Weights of a small transformer language model.
Size: 15 layers, width 64, 1 head of 32, MLP 256 squared ReLU, vocabulary 2048.
Architecture: LayerNorm before each block, no biases in attention or MLP.
Training: 88M tokens, 6041 steps.
Each number is 128 + 24 x the weight over its row's rms, rounded and kept within 0 to 255. Layers, rows and columns count from 0. Numbers have three digits each. The size before them is the row's rms in percent of the matrix's.

# layer 4 attention output (transposed), 32x64, rms 0.0819, rows 4-31, columns 0-31
108:111111151100085074135179151146147114135105155147123142124125137144145114109137116152143142098109
100:152113131135126100092111138139130091154168088121139151082157176121125148139115123086112103119156
097:128115165095149160137167124104157175139153148138105107146152102150146101101157093073119116124130
101:120160085127116153133126122127149128124115144090156146113095099112128133109120127129118067154139
097:121116133132139141125134145099140113106100139132128139097146157119132163117112110135122146138168
093:122102145125137141158154088103107099122110123141124156111146168130119123106114123090092158144152
117:108105105144128173137135111136103122129118091105128139157168136157168118129134119125140100098134
102:112149145116141122152074123117138147178169142123128091174172121128107124143119139090138103162107
096:121099102153146122106142120180109123123123141092151108148119139118091139125101125149140180128139
085:132086119117127128157164139140081144139133138122100131123137115131137107110110166085157149110108
103:105106127108098166137164124102124146144152145106071123123139138129136106150109119184114096133113
087:127095118130133094126168129105100115175069150112147065155173123096158137137136164158106135142115
105:139145162118125109105107119126140143151120145126078114154143181085131126148109128146138158151155
108:106095159120119149126123116126136106115113143132119171140101164141121117122128141134126093184138
093:113138113134061137140122144101125147120148128155122144135143105108117116113107116128094173103078
095:177132076117085115149132157135110133148123148114159122141136150161119146154092124157111069138143
102:148155133150128105138118117163113156092141134149114094092126130141095165125136167165073157105141
101:118161127131126072105142133140119148133093161097109157147099153107141180133143128096144182130095
103:112161115120102135139155161177116120138090127115129132140116138093144129160137103103147133099135
105:106114084135128127104137136121093149114132088084106158150122127117151147143153116136132162127162
097:081175154093130131134072135143136083152138112119119105149148129156127127109115089125114128115096
094:102095114127080154131118131111156109102152140113166138140157113134160141154125104153147124126131
100:159108094149117092174107140133146141132128087181145140132116170127088094085148113078137124123087
091:107130126068156099085115157119161109097149161113188128116132162164129151138158111152140095143141
109:136139093121105081140132132108125108114125116142115145140133105093112138098126091134110132136168
100:167125168145116141114183164144129105117169104108144153131140120097092132124141113140123138158076
099:109141121123111124134136135101147135124163122132141158131159102127145135093129175135133164187082
100:103126109102140128171142103160147140119150106093151183129136169160067111101139133149142137107156
# layer 4 attention value, 32x64, rms 0.0654, rows 5-31, columns 0-31
098:099143115181107142100147125134143142108095181186136099154136124115151113096141106158139120106113
098:115147116130165149158123100117090123130139099139091155147143133145121093174124152123096098146133
102:164154166122151103141164160160110065140082118107109119129150152133085118175106130130139135096147
100:196117100144112132099136120134127171064092148143135153121133126124144123117159147131158130122107
091:150096127139114121121111139133132133099117141145123144102127093143123115185104167109147101153110
115:122124136151146144152136136127110101093105056101114152139129120134128080099128114134139112136158
105:086150134131144135147148113130169149139101150162121168133126161156119095092101132109096131138118
095:133161106079130177133120110145153115106120107165159114144106113146104125077122129142130116115120
086:147083107127130143132116141106095074078158122149123115120124124160144150157158139124095111153145
099:136131131119175118156170096149132097110102157096110111120127120097143109126128101093125134140171
088:150161133105120130160144077096149140099176116128108117125141143143107162084090150121103140128138
106:168113124041129175138098117133162129132105129170105160135103127126135158130120103123130123124152
107:121143127144118086124116122174143161130112175058143148130126115160155127153081153151141080124105
094:131126133145108105122119118082084120109112135137139133097129087140149091094167085137132077101151
096:098135150120148132117165133158126090107124126128195079151183109100140136107121127139112111175156
103:117161108122106131125096072126116156105120137125137121116140144143154115102179142149146150144077
099:105150089125105115173134168113112179124124161122076139104174145127107117143121131121126088167141
100:131105100129131147118146150151103129133177115121120102146109137143113176111136139120163103099203
105:128177135144124100115099132112105143109076086151137148147134145156124173133118109097172133143142
096:112172162117144141112096139163165125119129147136121146154130115131101065168143154116098107114126
094:131174114080169106141137098173113116137167127130107144141149073097141114126119139109140128091133
100:128136155121088133174110100132092135146136103139165121123117114143126093201155095129150117119121
090:137160137144131125143105151182117111138133159122119132184153131113070136104128113139133129153157
106:181145129117128147118111142130093113160150096153149098108120112130135126141064108081125106105141
103:150130097120118075157168112121135125149132108149143161108126130147112117123099165145154110110148
099:102129145151107102146127126128135100128126095134131197087153129131139120157143134114121133111112
099:113147176122093139105093104164110158101144151102134160146088126109157116149141153122157114133122
# layer 4 MLP up, 256x64, rms 0.0933, rows 0-177, columns 0-31
102:071146136117130167089134132133117123127138151134133119093150138139135123117148133093149164145161
075:129174116156124137076083109135151119127105107144149134106091130104152120152111107073139145174154
108:119119114128099120136178124162130134101129193148121108119168141193157116145115107154119175123127
093:127116121101121115120152134132123178155132144143120119180150092150142132117101085156111141139206
116:130103124134077129116161115077127118114123138154112172167170107165138137107115141157150109121151
115:147115139141120063110117090080116150144092155145162149145142124086096143139111134099118149164146
112:129097116172133136145114155179131120123125185080108112118106150143127080131116100167133117122147
112:126116141125099098089135133149136130113135094113166152126106184125159111126083150151161160164091
064:077124140125142101161104133077120119158110151114134097143123112123137121117145134153114122078146
109:074140107123133130105143142153117130148074153157090106139121166113138091128168088122133093096115
069:096155139148132095110128126097120105138123113156129142127075164095139099146127183120145106131093
117:147153140133104144106110103149168131122122138156166097151097125152141087128132161129084144106153
117:155109120136122151139119139121146147137145074112141095082119166113113104147177099138104146155138
110:129123123182162148118118118144093167101101129128105132110102156151156125114129155144085132139112
125:118107137143130134175110122123177126142150107113153140093105109107130156141107109135145142120129
090:152137128126129119063148145095140128139124127095138099133155150168110113082165171110133120152135
084:118137108091134154162083140172092100122170129161110123104123090071132118132116114103117159094147
074:155120146143097146082154154136140171115164116142088133124092160139117126116132161088114183138101
095:089103110147119103136159165170142130103131137151119162178078176121134130154158149104087144118149
106:107156123106144142127128116130181154120156126116128139112113129139123063120133109157156113083150
090:108097124130114126124105100130138146157159178123127179170161132139115125147117119089137165135140
098:138136112081145135145160154140071164101111146102123103113151120086137148102159117173108114127132
118:142122135105075145154118113179108095150074125139122142154141145136107109122098133109144095113103
121:135141164124106119160177146123156105113151151145137087156101116156145143126100127172117107115131
087:141094102110099091107127150089119177113129126134119134140135158087093120144104135134133104119113
094:115142113141093116081111095137111168125116161134144098121139137113146157151140160151140141113112
081:142137112144113092138154151136135150116168096095117101109164080140152107156134100140129132150124
065:112126118137165120150124146152142114118147117167099093160127150125083117121120107143151115104104
066:088099120145144133141169109132139133102126115133118102131132123105134134151102128104152127114120
088:147132115110124102146139104124120109154138105136121118176123152138145126141147101144167132169095
122:127097169127128151123085136119163097113142096162105148087137124105115134128102145156164129142168
103:101143159111141097145113125107123099155128150087088165132097097089137159131099108142122140154114
092:100105152125126160089163138147118143110153121167167095200122111119121124152113096118139110118091
064:172107152118128132087119119144167124129152143121135118130094118156170097140113069100114118128146
107:090096130124133152115140074148113161096115147118123116149131150164077144144093114091129097131127
076:132109136116085163135123096128195105125142112102123129163093104139147123102135121158105083180112
087:136141115082111111098152158087111113169164109137111116093146095145141097155145146073085122169111
112:165104136121147116087087128128154117142136135153159087137138155165130105112187147108126135167130
098:136157136110102111108147101094117113143104137120100122159152124115086113177113106167142094122113
102:138134122132108113139096106151138122142179114145109148134115082104076113100148142141088184129071
094:141170094162110124086123154139144088140087123094110128188145151099152141140136090119132084137118
086:131185132085116092114180133145157127135168115102134095130145153108106093093088137147137124108141
100:141097090167118159125138151146114126117096115139130134123091195100151109148144094104137101140138
085:136079130111141123075132130131125119104139092084109119131127126145106107108132137102105114106094
125:157151102159151095095125102126119137149078138134123154161102134149120126121086130087075165104133
109:172127097104102111156165130104170135115121096121101117139140182139146078112125126122127102132062
099:082108146106176096148117102105157151149115142165143158139114107124145125136093157101156159161092
108:153120128160142114116144144178144173110129132150142127153066135122093118136189125138135139124116
110:130161118093151104077136144132106130167112162094103140163120094130122157140137098148115152147167
097:065121129162148145122108165126130098142135144138074125099158121169128127092089140135133166127071
089:096074118143161187115104107165134124104166116118074136132149148153138093148110139123140121150126
082:141084137150114082155146133151139136085121162145138121111130131074151148115123144180148175132120
100:110159165115125124132127121143149172155138138121085081148123112131126140153120148100088162123165
106:112132140154080155153166127138140128105102128117132096097126122145133118134112163125096169147135
120:115122094094128111132135145129115157097140132132141129146124186121124114148094135060109127140142
081:098153142134111095062108137101123167121110121170169146132138108136118168130118115147110101161177
105:115107157125099112073161124109137141093137145112138114126176088116160133140133165096131176120169
117:149117118116098137136126102144108170140169132105132095112109134131154137169075164135154151096186
068:088138102141080154156151166105124139110162115163124154132115100120180155130125154182113131152112
111:103179074156127099091133130114119124173171153120115154146127110108133156109100122110087172109101
105:161126144133130142116116123104153123164142130135122099141145123098108111112100113117095152123098
110:095071153093133103102139174149144099136112148119115124130126130126104097116153113136159145120168
105:132148134133098139138172105086104143115132141085087149122106140136154088141140126171109152076147
102:163114159126143074154134114141123151180145108139152122148122166146129109156141127128133125128073
110:097141120128123063095140121096146132122171128103127138114172099126110143102106127115152094169113
098:106142106165138163140046176107161133108140149156066106131131161135111138130161151134102128147118
090:108175164122164114106132094153141137145171140122147109120115082100138122104137155135116178096149
071:114080079160138152149093154151105134113103108147156137153118117178141134092150135157101104162143
097:132088163151178144123113112130161158103141104110108117093095113125129171097118136077121121159125
126:144125105087137097148143130131138122156128122106100130177128117131143122142135178128151132084123
121:119133110119128147174086091143145132139095096128114118162141100088154102145121168122100138149137
102:162140128111114131159113109117101126124148169149115109132120169105145129116109175096130119193092
120:107084158091134163145121067116144126106124099116131084159132124145130128160118137126145113124121
101:174142158116122146151102109164156124125133092101137082153160135137128116194122124097098127112177
112:153132137167072117191136103150129130150128115164147099122112109116144113169135144112103151143133
118:072139113127132170159137129111156119096117160120156105121135130114152121131169125123107158147169
106:112119118103133168138112094151127132142126082123113117149191129101156151139145152121111142148119
105:150204133130128136152105125112077127119157119171125117134167094105118101113096137109106156098123
077:103124123155139096131103162080098108123132134099143108113095097121118154125121143165135131125132
136:112128086144143143138088150105137114123131112126137184117086126113110125076134104102141158173141
097:096148120138090103136151172125125143130115145157134170127143090089125125129175133121112136105127
076:103111181161130135153145125085118120172139132105115137110111113130148126157121162136132160139116
100:108173081147150140133104075082158125138161154117146147141133127126107136070143179132153137126078
089:166099173160106089141113114128161159129145084149118138167119155126123103088079133094128114127145
099:142179127175099094154143126109102108119073124113115125148129103114157108136121132126146137117133
112:087145132080140104108132095117130169145110159139128160124119120131134148114093137127137082117116
075:094095144104103157123165150127130092115093171114104120136145105149162132150139106103154102184127
094:107104159150141171086114156130127114116107164100123084173162102131126132113122154083117124125094
076:092189118126171115118129119134147118158107152175139157147132132094116146112125154139126168139124
121:107157130110136156144139147123117132153123134148089099096108120109120126128108141142112134107101
117:120115184132134093112082141148146109114144155099131137091122138122134118161118161114113125100140
129:110131094130086135161154129134089138130136121112105127154124094115134112127125159154140153120162
118:178157139113140122125100148145170103125096132122117074128112140128091116120096129158071122111162
109:120166110137114147110154158132095093149122125112078102115155110144104152144159139140085117155151
098:121148119165128126085152167180115129143147125100115084131143109079068139115113141154111110146146
088:105094143123125106101145146114097128113155117144075128120156154142137130123088113091117118150086
128:127079138146154107101138128084133146132127166118134107088138112107117139152106122180087141092151
109:179170158124171108142095109158113159166119140120129142134135101124176130142109098121141112092146
086:131117148145093099144109110149104108125140124108134073143131128082109120153089151140162177149100
089:164179142129130121117157159110150131173161102101119151146132116128123132145156080150106126109136
103:124124163151160179135115140119127105125121161114141085114140085113153151149142116149101121087159
124:124124070165121104164069144116166113167123103135113132129116152160165159134135170115110146128139
122:108096142142126151115124118136147143132112141119111144141108140156113158152115195135110140112135
117:118089149086151187134128130104145147092122112115117106129141124143149080132132134138164114103160
086:106146120096112107129118109075137122137109108117134110109156146176138170153130177119134161145105
078:151135154146131128110108106128137121127086127172115151138103136078126161081108121128086122140138
105:124127143100183193113121128070133154127173119148102131117140092133131130159160158165120137131145
121:136166103141137080080161141176092126141133147123147124115118126084127157157131136150161138092146
083:144114096113131112119162133077173153132122094179126161104158155120129145166106094134164138134074
066:136142136127149170086154155147085122112152102155159100152100125110114194148161131109140135104170
114:137155103082139151151138130141154144138145143117087090138119146122103141102149160117130140113128
110:140117139149149113116120123098109114136122154109137162127113146129128116159136155108126146131127
101:084139164115126131113116138137140095106127152129150127112172151145104097113079108130160173147161
093:135166122117169116140131122110129136081123134169159115149138103152094150093110122105138135123108
120:106115151139150097149135117144122147134102143105120120119164098125147122130110116157153152128144
054:096072151129123100132145117131144100110120143162094123146133129150098127116111134180109097162146
109:152123125130104118090164114121134090126166128148151106132126093157099126164135162108129107138172
098:105105167118161166137161122119095111136102152138123133133183140129153141109113148119121093167116
087:139115088142094131115122100167128096171122116131093145166107159078123139142135176164116141134108
066:149094136110122107150170071103163132162103162114097131108128095116098131149129115118119146096102
080:105116196084136107102123155136144097107151082112139137146125133107117131107156158117086108135105
089:131130097140160090158114151094079161163119131127121111105121130127086114140132116144144142132130
120:115095149156088140180162136153107157114147124147140101117102137149105096152109151141103108077157
096:133160143132086083096150140134078137135138117145114167154158152154096155155121150132111115138109
085:146089149108140124138123151157143090108119153082152138107125111102127175127085106130138120148129
073:116122079164165132126132158157149171140125109122125107133088132104143102115162177139117142124112
104:163090085095108148163100170122195102130105128156127133119164139139111132107117116142125153104119
084:167112145151119144094147138109168113111116100121130131136143116158129113119175126113125105144094
124:116137106117114115156159123106106133141095166149104126121167073125111174112085112162101121112144
107:137154124132110141139161109124113140160128155153113097185117111101140109113105131130095133058101
104:079116158127088141113146160123127156100181134106107120131125170124144132123130151138102122128143
091:131117133141116153127182150149120163133128171114160131142114138139185079177124117117144104085112
112:116158121128133157114075111108150095159107136193119106099185095131132099129122147124104168142160
107:086133157173121140126120139129098086174131151106142164128147101105179085110119106102126139135136
113:158139124113167141112145148106117140096149172105149106161129162159114112149130087139115116106151
102:145146144120132138111167108117109138172135151125068130147124123117166100086103165140109117152147
105:103133114151112110117127123145115148102135082130111140099108177097131136095139151151163095103095
110:096085161115111142119144143125144128106166122118133124127154126125110144138111169146134133090145
135:137122113130135111133143167160139181123148123082122107185111124125100117171126152158142152117129
103:120122132117113133163135126182129159099145151170120128134138117119127092122142164121166178113139
117:141175121144119128115121091146117099139108115092113125108137147121100143165134158148136147163132
101:143120099161117092168092067119108157155153128122133137122107137112151159134127154111138209144114
097:142123143150127145161116096145150167161106101146085098136163101177110131121142116137148083167123
103:146115131140105086138128114128141143112188142148098142093139143124132095139112173130166125112138
097:132094096183122144101132101165109139091118091136103146134079157114135132159167141130145139138168
111:135135155148151096154095114106088150171099086133104120124118136117127111136122134136095124163078
098:115102089123179138119117101162165136126074128110130136137074150118129135169127122105160148123116
129:131109121164133159137096103138126080090111079110094142161115129092166105140136119179150173129126
110:106138122102127117138160106123109153156175121152136129132166136174080117150115126113102153115105
107:110127083100143100128110117136079157116090147095119098175126110087119132125096161083109132159147
123:145118119146159093122129074147154123134078125124101117122111142169148108133108111095150129117120
080:130114091139121137129158136101101123165156095201122091104116140143084106149134131092138138109090
109:132117175146155112133151122113162148119146135121111096121148094100133116131124111116109148135182
089:121130135130092088094140148158108126154133148093132103173152134080101123167094154195100127140138
108:147133127121154144129125095140132142151171109142097173100076163178128166160152106088084130154130
090:111174100128111139114154143139098140099127136155090164131058129103142135145108168128135116120126
101:118149165097145114129140176139116121154139114092104132094120140172127123144076147115134162159120
106:148148121135091105115129130132122162164130156133097159132138105125145105115101161120116107176163
097:145083128161132112127093174112125140107157109147134137093137142091111091135161137147146136146131
114:169124105104180115173092118098138098162108103137131123116108086091105152099101135135140106142106
083:135147091101109108158113159077128149100162117126105112144140121121138104158145188140122116165120
085:130148089131069155110144116122119124091128096152142155164165094169143134149068113106160121116132
108:157103144102125121176116129141081115145130116103074122104113093115124109180147142113131135129156
080:129103158094103173132162173118135094139129089155109139152141165162146165087121121138131085120121
081:146168134130066155162165154140110159119162134128117139135142150106134111135162170149113150139097
106:150130082144092100112146106138130132105149137071166160150158140147143139144154139162164124118135
095:112102135148156144145130132125094159131099152083107079110164118115139110121101162135120146133121
085:144113150133091070138132164085146131129091130163108115131137108117170131155139093128147128098122
114:149165078131167094119146123115109131123138105127137144133121128108107081138123153133144138157109
123:103147148136102154114151110171092123137155113132091177131104161154071156133095124147092182140128
087:135131134098115136155142186128135079124124139110154117106107139129139122086164067139139110152111
094:113107105122126140136132136122161137140102135164127122106125139092148135086111128106153161139157
086:153167153120116103130174159097152126105106126166081143126127101101151131102148141101103127131121
088:162131112110160146113147084103088112097133082166100126127147115145100113163154122135147184112138
084:137112129102083168108099186129139110115110153103127102159144128104137125117088090120120116133112
062:152129134115135111123160142092120127166164130117135157156135105098179111155150130143153146112105
079:122112135186147140145167140086102164162101125154127134137175124132152145111124120142147130149144
103:134136147106122143177142146133156156059112154154116146109131116119133133146111108135099103082134
# layer 4 MLP down (transposed), 256x64, rms 0.0923, rows 0-177, columns 0-31
096:165108140130108100160132114119140145133128079116135154162106107113120114142115147160114130119077
067:116094148131118091156151183121125138104113144120104147117163105141087116133162166115089131085133
122:128167154144165152127119138092133116122101068105146165158113146068117128119141151135139087129129
101:125128145169135140127136121128129114094144127102117104088173141136111136128152196119130118138076
116:126135096132170105147094132174140154164158135096145074103092139112135136130127124116123160126096
120:133131113137122186151121128160118128139167117121090096126150120148163132104108117128118111077100
110:118144107098120105111157110111155139124125066139188146161149097096122171116136164142111123113111
111:110157128131154152160140124105127142126139165147084080126148090146104159138162120132099121077170
052:150150104084119134154150097162125155115146116108088138123168134126134130126118116106108105180125
118:172129119145136122141125113091107115101161115117165128119160090131119128115088133094121153151143
062:158134107111146122142129136148166150108141176136138105111132130125147119124112101140086147110126
114:117100114133160107100153129089098123128116132106089141108162139118080174135135095125158121202129
113:098137117114151118123122128161118112091104189123111174170138109144162152139106147116131096108120
121:144135114082087123159149160134159081143124123125155153144153113129096145140114119137132130108162
128:103151124109151127106120116114112138094132135142088106145163138146143097090154170137103137133116
086:114130139140125152166119122187114114098150136184129151111109106100140125167085088137136121100109
078:130106145141113116107178111093143152132121136131167143131178161149110139129073121182084138127077
066:100139107085135116161082115148128075124143141103193099145149111109124150148124076155118109096171
096:143146161121129130133126100127161150127112115128179079081171084138123134143148094156165147133129
112:121092165137125095120134142139096121145096148138128127155144139094127177130127132126125162157132
096:154141102115125103092142162129120101108138084112145105085132114115122153109137116122122094126120
099:109119129175101138125111122146159094152122122169115168125141139184146136143080145080135127123154
118:115140137142164134085128161075133174091163125130138143113135105116153160133137125129117171147134
122:119101091157139142114112115128074173152093109136099155121160151102091115091128153105108170090167
088:092167142121162130155169148133133065158113129090143103105139111172181151137111111107104117161113
105:129121161116176154186157120109141128124166101115105155156161137134073114109107144130102115131165
075:113107149088122166086125115139152116123121161171176150138108161121109148071132130116137136091137
056:148120166094109099123155136121127119171102154101141134128120138109142140121119145117093121135129
061:102147141139164147103095139125140099165111127091131128102155111148139088145117110117131090115067
080:114130125125127140140111142126146148122118157109154118075148102118101148108095136088099142144139
119:095161101151152157133133109110139128113116127094132099110129177143113161147088080137147134116097
110:174134097132134178129117111122113157098097136174160072130125138182138106112164145107136108137149
093:158155124140102095167101149101142105136097157093125172076143144140126103118134163119114150148164
051:116162131132105143175129118133118121117133114116130138126157127115132170111182179133162139126141
096:130174151136117156115107149143097098142101132130136153125115127095179112107149174166124136112115
060:127147114125144118122139122131101144084166131137182120069143140120102124135125139091136143079151
080:116119117140117148116106143148131152077111171113177131173098168102121166086105140199133137122144
106:112193140156118148153152108101112133110156118088118178109107114099158122145057115130149118100112
089:108115121140159154147126147155122153088147125117158118121101133116142153102118136104093161112144
096:132150110104160129108147110103119138125071155107137140131139206120151147140068138131135078104189
085:098104154085113122159147116107160132126136135153138146052153100151121120089105126129130164140119
087:134060108172147144178084115131094154117094151167121159147117102133157145166171109131132130135108
094:117149158097125106122126108135154109115152154119129109144155060138073133122127138155098171161118
086:134153152137097118141096130101129081081121125115126160157104094090106108144129138123164080177144
115:106111174117116155168139124119130147125181121136152103093172122108143113110163122131166084158118
108:119137139167141175122095148129123133131112125133161125129114091159118161151112123128103137136131
089:164139134161075171125123132142128109148137098119106122100140153140113159104154097119129103072135
104:116177156090119112145073161112146121115130151148093098119184124130163167136092108123117135151153
112:104093113149135099164099124114142124090148105125157115097146144145123100151138156115127095127102
098:168145134088107124146176065119127145124114120128186124170111134092130136136140118143123074141177
095:123094138103108128115156099090070166141159129148155142153136123161116134119156151099124093132146
075:133158120096139159113115147074109109143133133108099151149113103180103110149119114131094116097140
099:095145146118128095120130158133145155138095120072132160105121107093133143142106108145136114109091
116:146127114087161111122085137131106133156148128153100160177138135073143138138161124126142110115121
109:145142142162127164120130129114156088142102120137097115142133074163145154119160118176120094144115
067:153122107144116113127143086103116122130118164151097140131084171139151101154166162100101128096062
103:131169089117165158157125160112131134172098108126097128112125147157114112151097134146119084143095
115:130142123128147120116121149135133108105093137141112150129161123143119098113152103122073111173053
053:144163164116152128109145131120144137106125161111139154161117166181140110102122089112100149110136
115:125092160117113139165127119145133147105117103140130077091120151113116096141135141125182109146194
104:123115129099126115151142127154130136096134120125143166128131110147131128115128156131138091114168
105:146141107193132125157141075103113165131134128115140134110119099120172165165107127131090112147130
107:152143106135137109103106119162149133134119117136173094144149099110097185120112135105116094174118
095:137110085105140100119114144114155101098123115130113115121156084111120133098086155131124151097160
116:156135134130151192162106136147116152168079116135126126136085153116136096160147127149109153065139
112:130111108088123119146195073153112106161100113125191175112113090116142143133117120117151147112145
092:160069096148113153119126175091095117112109134137091148153126169147118137168123108129172087149120
060:113167166082124084102156111109119137161178144107135129085118160115136119152109111117175123082135
088:084155133101145148175122142126129138169099150076127121107094131128101078165149116163145113089151
132:090127127165106117113117124134126140091120152116143116088135179113109139130102116155102148149137
121:163114126144109117060145155119105151127139157120125127124066173146117145124153105118138123083157
106:100129142150141133097161150138170141129141097108154166121135108155110122143126057133117140075145
123:133172110163139116109156176140157141145119159153129161088127173102133125107098154114107139133129
111:079118111160141133096197164092086134131138167114129157093141115144125136088114124153138130144073
110:121120117105183118075114154106137121114111147101084115143145126139115175090105160126137113119144
123:159117128119135089099114120147117151133140092128089135130119131137112139143086151148121095097093
106:144124123157110110113124170089153108127130187150126153132092128137113123135077092138118112092149
119:114046128120101107096151116148199122141117140107138149120099143148143136139151150133149105131114
071:141151143094105133144137085153160131119149144163110110117165130128155106119133131088117113130098
140:099147138112198126133156106152180105141092149136104079132141129118111128157134134100132120095089
102:138120118106159144101125129143114116113129137138098064133124149145162113150081135128142121142115
074:154134111117109118156095114156139131128153126155109101166152124112165164111147113131135105116148
115:136072165116106117140143174190129129127096101150113115105129131129156119149138094141098123137182
083:119161068102138193124114130134118123129105195142137096110134101115139153174149163159142150089127
103:125076118064136156085102141179114133146128137145108140140109128134122146132122142140149140135121
110:144115149179107133127123158124118086098159101136099102170173134135124116111145131139116173149116
064:159143122144113108129090116115141140139148097122172150119134150102132146101144155153097141070134
092:166145096093130093154137123139122104142157129155140139107092143115134137136147114149118130146149
065:163084145110077136139108128104132117118113136097131113104107107147132100132141111094131095119145
127:131116101152120083163138121109121087121146129141146159139133165141152142100157112103168149139151
116:139130105131112155154167087079106134130104142146114102183141130118133173091103124153120145153146
121:125130140125200165103125128103107150118129146131132098114122150129135124140111142085134135129110
116:074093138119111120142125090109098159135155127170138169120141094140160117141144148096173146138088
104:133112138127113103127104106124146180104110128146185149143091151128168121116113142105151133070143
103:128120135109119144176104101104154136108098129164140154111115157184183119136148117120110160106085
088:151144113123090150164125111112167156164120108102186122170133092153094105130153137146108135113140
126:124167107104090164145114105158113112130118096111118144163105135141135112088124122096158111170106
104:130095093158092115130176119096117119130124124130119090114120152100106130137127147133120153142103
081:150160090190142159102130128121133115144119113161116184102133085167183101133129110118121083107123
076:074102122098133109137098140154122110093065148140153100145128129122119144095120171114120141155117
106:146116085095109093134116098146111152149126079142118154146111159150107119109124146140133134147117
118:130136183086144146094177144141111139105130151128149142111119116123089095119106069139146132123108
131:125191153125124142101129101133173118142156112134144089119149120107162108109144086114122116149140
122:106156151184085112109104126140168150158136127114106143109127141123135138129113125131104151121095
084:158125113154117132106147143183118102119148146137143155120113111067125115101118088129129086114138
071:117148179134135119134095144101139106130155100118114129119182130149126104161138134159153119126060
111:110135135140117118164118073122155073163099104137135123104138148158128126074085096097120138130172
112:132134131135098172193089093087119151126127087153136125153120142158129092122119120104139115130111
079:119138141144150120156099138169097076144136159105147091166117136133126113098126148131088127131137
052:101115114136075122106124115109142140119100136139141130117117119136145090105142159173095100133101
119:121131146167083134132109102119094128113122104110171152127154109118144108153119130126126090118136
118:115135134117101147112145113158133129086152093133136074121150139134105149118111123154136124150140
103:170118098122131122144126115111148168138143111143124121141085101130137176134152162114107090131111
099:128080143136113132122123129127124124169123126089116160111122139097163090149131130154120142142142
113:108159138134184142089129148099136085098137128136121110132136145141143135113154143101130107107129
042:176105110135111155119134162123139144160109098106170160121145120171123124099116125095123132088139
114:104163133115144120156118132137124172153076149123122143105136174076148132112090108163116164109098
088:159152113138090121121108149107160146115127132139142153091091137157138118180135076126124178092129
091:143147153142130123138116157122134126107097122125140106141130089173126132145147099124126181104152
060:122158124131129134131079156127110110087120110117151130125123151138142161107108158165116104145130
087:141170124188088143122156148110124141107126168128138163106113109134119128152091102128140090165130
084:138146105118106139112124088178172086089123117118148150171148154133161116104136181100126127143153
121:146126096081162118099107105148164122137122167103116139134192139113127151112135105149155159145107
083:122126123117157132156117145100166155126135154141147098118065119134141105133140118145131104123142
081:135191134128087127117137123099111177139134128175104129130107170150123073129146173147122133123147
068:120137148061101110143134115093135091102132153124133139138139126161141140121056081114116106120126
106:106155155161145105117171078133078170125172129101096101143082116110142101131136143130128117160136
087:103155121128102132105117113145130148144155129110146145129144148152131077136102162075119148117143
121:131118179141132140101122160146125127117144117112139110134105191120148109155181130093144145112090
115:112119097130132113130123137144144154086138123134124170108160151133071154135117180134119135164164
095:165134105122166093125126091161111099138089147168161160122128096156126157130158155152158137127141
091:130151109112133125132096101172135121090134101117091135134150122132095165088143125123108137164160
112:130109134126139092164191152129075169104114133101132159149090161112134161111117099117169107123096
117:173139100105131104155159149132160169116109111170103087109133165124094145169135145154130124112114
114:134131137149095115141130090152131127146118105136119170117136105091159126124144183142131125155133
106:135111126128125118175085130122120101083121098139187087121134132148094137178140124138123145102090
104:140162113125141160133118117106162136153139182130174109153136142168106119146120102112118133177127
112:134179101140109101150117124139145131156073139122098111103097104125148115154163129159123126140124
159:085118155103168112115110147148174127154096114118135112085095084130142147132085087096130100123106
109:127132141112128080075137121105110126156147090097137103150136151155149141142130091137119103169107
119:093078127125149116120132127110130171127152136143130137153111092136162123102119134121119131087149
104:138133136127153137091142155149128086065095114129137130109188098124097121124111138126094065100120
090:132176089108105131102129127130128090104138148126191120114113120079157129110110183143099131088127
104:098120122107139159112091141115137136106115120129166094184144122103112179139124081150110151149090
122:158095144122094116148097122131123131111116138151141115120131137130099101135149165111072166128153
108:109127108117099163116170166162149127091160145146168133124110121139130151123111132128129160102135
095:142150123147087108173158140108112105128132133147110114118174119123119143104148152156089111157176
132:123140133139125179108111144143123175177109151174142086147131138147088141110100128108089114087136
115:142128138175160132102111147118127109105089141111129089145126133089171142111125119143136113146183
105:117140145144111119161176122094145108170150103123083161088125146133151136168105132161114125112102
123:117138134091105173120120157128110159113142145130146129149150115087131153130134143141136133155086
074:132146132098147098103097143139155087135137168084156129168156136109167128131147132144075099170150
118:112120090114116102122111156116084124132108114139145150123127138157128131129158119143135123137096
094:108146114150149141146121109130138107142129102106127144072099076163164148207164140103139131139107
107:101123130143089139116135149141126120139097159098174120174162112097143115081105160184181118108123
091:128100152119155096132088119132164114172111135095153093115205138141125118107138108133107156140162
113:142104086141105147126103084126151133110122167170152114161147136096122138117176138133113107104107
111:134102132112130172104130094137125121117131106133147102125100142119113142150159127123142182083114
090:097165090150136184133154099124119098106110163110081166166128128149139148124121131104130133135091
104:081135169157079132113159135147126145096141155112108128142133167164142081134133111129113186132140
080:125127146142143152126143147154165130106121157146168151147129136153143177114096070136075149114103
091:129069152116180107128137133120153132142145168089111090125109158106111121123183167157100149139144
100:117146120179119149088143124111156129101102146131168116151147142136150153108123125165077120126131
078:129141102130141106136104118131123150105109196125173109092121106063102085152125154105137140120128
065:125114126101171123087082116133144122122101153131194137166117097162134139127108113147128131154140
107:102125132109185127120120151085143122163128117171063098101131119110107088124110115101124147127138
103:149148122098099124127124135100151133141168096182133185166128130151139131157137121109117095100145
074:119126122102150178150112074136106109130169119111137108154137123144105128096116150121094138155123
135:116102150130089124151133120173113149146139153162104118143189127117128173081121101129124128087134
122:183100106114158106146110155098139159116121130094157077115145112115182100134167117137141088116139
079:087135134148155104100121096140127151141136130125113122136124116118101109106106175123155134102163
091:151154123118140092158128131125103119141124113084135135141109110145138129168118126157099094095097
085:140110078107151160125090085166120149158143137110165128141103147156078138138098146159116094149135
077:115111136135114104106112180155132112155105167066178155119089128098156148091120144128114124143133
071:136152143140152110169172085111127145115147142177127110116128148126147159143161140112129114099140
045:139118093097097137173117098142129074094109130131126113115141150154106166096109102114095113145141
071:142133131051112130119081107155136089103144126128150140112127137139128113124105118106109150117115
105:138116123169118136102088089130094120177120140130157096124098149148126126110137193116119157175117